python train.py --num_key_value_heads=2 --norm_eps=1e-05 --learning_rate=0.00769 --beta1=0.95 --lr_head=0.0117 --batch_tokens=65536
Each number is 128 + 32 x the weight over its row's rms, rounded and kept within 0 to 255. Layers, rows and columns count from 0. The size above them is the row's rms in percent of the matrix's.

# layer 4 MLP down, 96x384, rms 0.226, rows 29-42, columns 0-95
size [101 106 100 105  95 104 105  98 107 103 107 105  92  95]
[[140 151 153 136 145  86  61 141 145 137 140 156  80 117 154 159 138 100 131 173 140  98 140 134  85 136 124 124 119 130 117 171 157 120 134  79 166 139 115 120 172  95 136 174  89 138 152 124 150 235 115 174  72  85  78 120 147  78 112 186  77 120 153 120 121 169 158  90  86 117 108 212 154 153 142 138  79 127  75  68 153 107 148  90 106 113 155 145 205 115 113 116 117 159 176 137]
 [141  71 130 145 174  67 180 106 136 161 209 176  80 137 139 136  79 126 103 156 162 104 143 107 119 101 127 135 146 157 157  90 121 162 117 150 115 111 159 141 170  89 102 125 111 170 117 180 137 100 146 106 140 100 164 106 102 161 144 190  96 107  87 152  95 129 118 116 116  95 101  95 137 111 111  83 134 172 128  39 132 213 100 152 198 106 211 191 153 144  88 186 154 149 149 148]
 [148 154 155 117 110 112 151 150 112 132 139 166 133 110 112  96 140 110 111  91 125 109 160 109 107 218 118 196 176 125 126  41 110 182 177 153 179 168 118 152 115 103  96 150 144 114 195  92 119 157 174 110 109 172 137 158 151 169 162 110 131 138 147 120 135  98 143  92 160 153 104  74 161 122 106  73 128 135 167 161 135 141  86 105  75 106  83 124 117 204 124 145  88 115 140 108]
 [137  75 122 118 134 179  98 176 159 124  84 133 138 140 131 102 103 149 147 133 108 112 112 123 135 120 178 147 104  96 105 166 117  71 190 172 128 150 142  83 107 141 157  93 154 107 134  85 121 122 101 133 137 199 201 109 128 116 153  86  90 121 158 134  69 142 119 108 127 136 127  97 215 165 132 162 132 138 166 183 118 103 137 122  74 152 130 106 146 108 153 125 203 197 120 131]
 [112 129 132 116  81 154 116 109 161 159 189 135 137 147 147 133  95  96 154  98  93 121  97 173 133 107 131 126 115  98 100 143  71 136 146 147 169 144 103 181 106 134  84 101  93 126 121 177 172 133 111 180 116 105  88 169 154  99 138 107  99 127 138 148 107 166 144 205 128 158 124 158  76 135 109 160 103 109 167 138 142 195  90  43 130 166 186 153 132 148 128 118 119 138 150 151]
 [ 89 109 106 115  99 132 128 121 134 143 145 109 117 120 169 137 153 153 211 114 150 153 137 126 146 105 165  87 116  88  88 132 125 124 132 113  81 113 146 119 139  93 107 155 102 121  91 153 119 113  69 146  99  76 112 102 120 115  90  51 139 135 118  99 117 139 142 132  80 128 137  89 137 131 118 113 118 113 187 136 141 134 168 160 104 120  84 142 140 157 137 139 138 144  93 190]
 [156 169 178 151 115 142 148  89 158 134 100  72 146 127 105  69 117 148  28 137 109 110 169 128 120 135 142  98 131 140 150 138 125 145 133 145 138 143 150 135 112 176 171 169 152 112  55 132 127 115 204  76 131  74 154 135 126 101  59  96 106 146  94 126 135 149 183 156 137 158  61 107 125 160 104 122 166 130 134  95 138 178 129 116  87 113 141 134 160 111 116 180 135 104 140 127]
 [140  94 109 102 160 120 182  79  45 152 119 131 153 119 158 178 123 119 103  87  79  83  30  94 132 124  86  81  33 112 134 163 104  97 122 129 153  90 146 117 144 149 147 132 182 147  74 141 115 112  95 132 135 155 173 164 122 188 124 146 174  86 173 106  94  90 106  94  89 180  91  83 129 174  96  84 121 147 139 172  87 142 139 116 149 174 102 134  78 145 125 140  89 137 127 139]
 [ 96 197 147 134 190 102  28 148 136 103 161 100 183 118  60 166 125  85  86 171 154 189  97 153 183 147 183 125 127 134 175 150 109  80 113  99 121 115 110 104 147 135 147 125 113 113 120 139 104  76  67  56 109 114 133 142 116 132 130  99 154 119 111  89  87 150 135 179  55 130 168 153 127 215 123 192 152 125  81  75 103 102 158 169 125 124 135 136 175  93  95 110 133  90 102  42]
 [103 150  92 128 116 106 132  71 142 138 165 150  88  79 148 139 159 148 102  73  99 122 136 115 137 154 114  34  84 174 156 153  95 108 110 120 161 111  99 157 151 107 132 136 121  50 100 117 161 168 100 143 113 128 132 166  78 152 144 146  83 100  70 142 141 139 114 147  93 105 146  95  97 118 103  56 160  79 113  85 174 127  54 113 143 159 146 160 168  50 125  48 109 126 163 115]
 [119 157 135 108 153 104  50 143  33 128 127  99 150 106 124 180 108  80 103 170 110 172 114 126 118  68 142 115 150 142 168  80 176 133 155 100 109 112 147 107  84  81 136 128 200 143 134  95 157 167  73  85 156  99  95 102 225 131 156 160  99 114 155 157 124  92 192  99 107 113 157  73 142 161 158 194 155 123 141 123 173 136 156 169 154  78 106 178 118  89 100  49 150 146  78 125]
 [101 116 142  99  92 182 100 102 138 155 103  85 170  83 102 146 128 122 126  86 132  95 127 165 118 170 129 132 154 128 153 101  80 142 138 146  90 158  96  69 132 122 102  98 108 170 119 150 114 156  90 171 162 141 182 131 106 102 177 150 140 157 124 138  85  99 130 154 141 144  98 151 137 113  92 176 123 148 100 137 163 137 139 108 183 120  74 212 118 123 106 135 115 147  90  68]
 [140  75 143  89  96 104 168  76 121 180 109  91 144 141 110 137 125 154 112 131 185 132  73 131 130 117 162 142 152  72  92  59 152 160 133 159 150 110 137  81 159 108 118 132  97 137 160 110 100 103 143  78 135 167 139 111 105 180  83  86 149  75 106 109 109 138 164 107 143 134  90 112 143 121  98  79 117 133  49 127  93  33 102  99 162  56 129 118 156 114 108  86 149 178 119 128]
 [134 128 173 108 148  93 109 119 170 134 189 127 129  71 109 131 122 136 152 106 104 145  94 130 132  93 116  92 126 154 113 136  80 127 175 125  77 121 122 134  81 155 108 174 114  99  95 141 112 112 133  93 144 159 147 101 173 100 109 134 111 157 177 157 155  51 103 116 129 117 155 176 198 113 164 141 126 108  86 176 135 165 109 112 153 150 156 112 127  98 169  67 133 129 131 138]]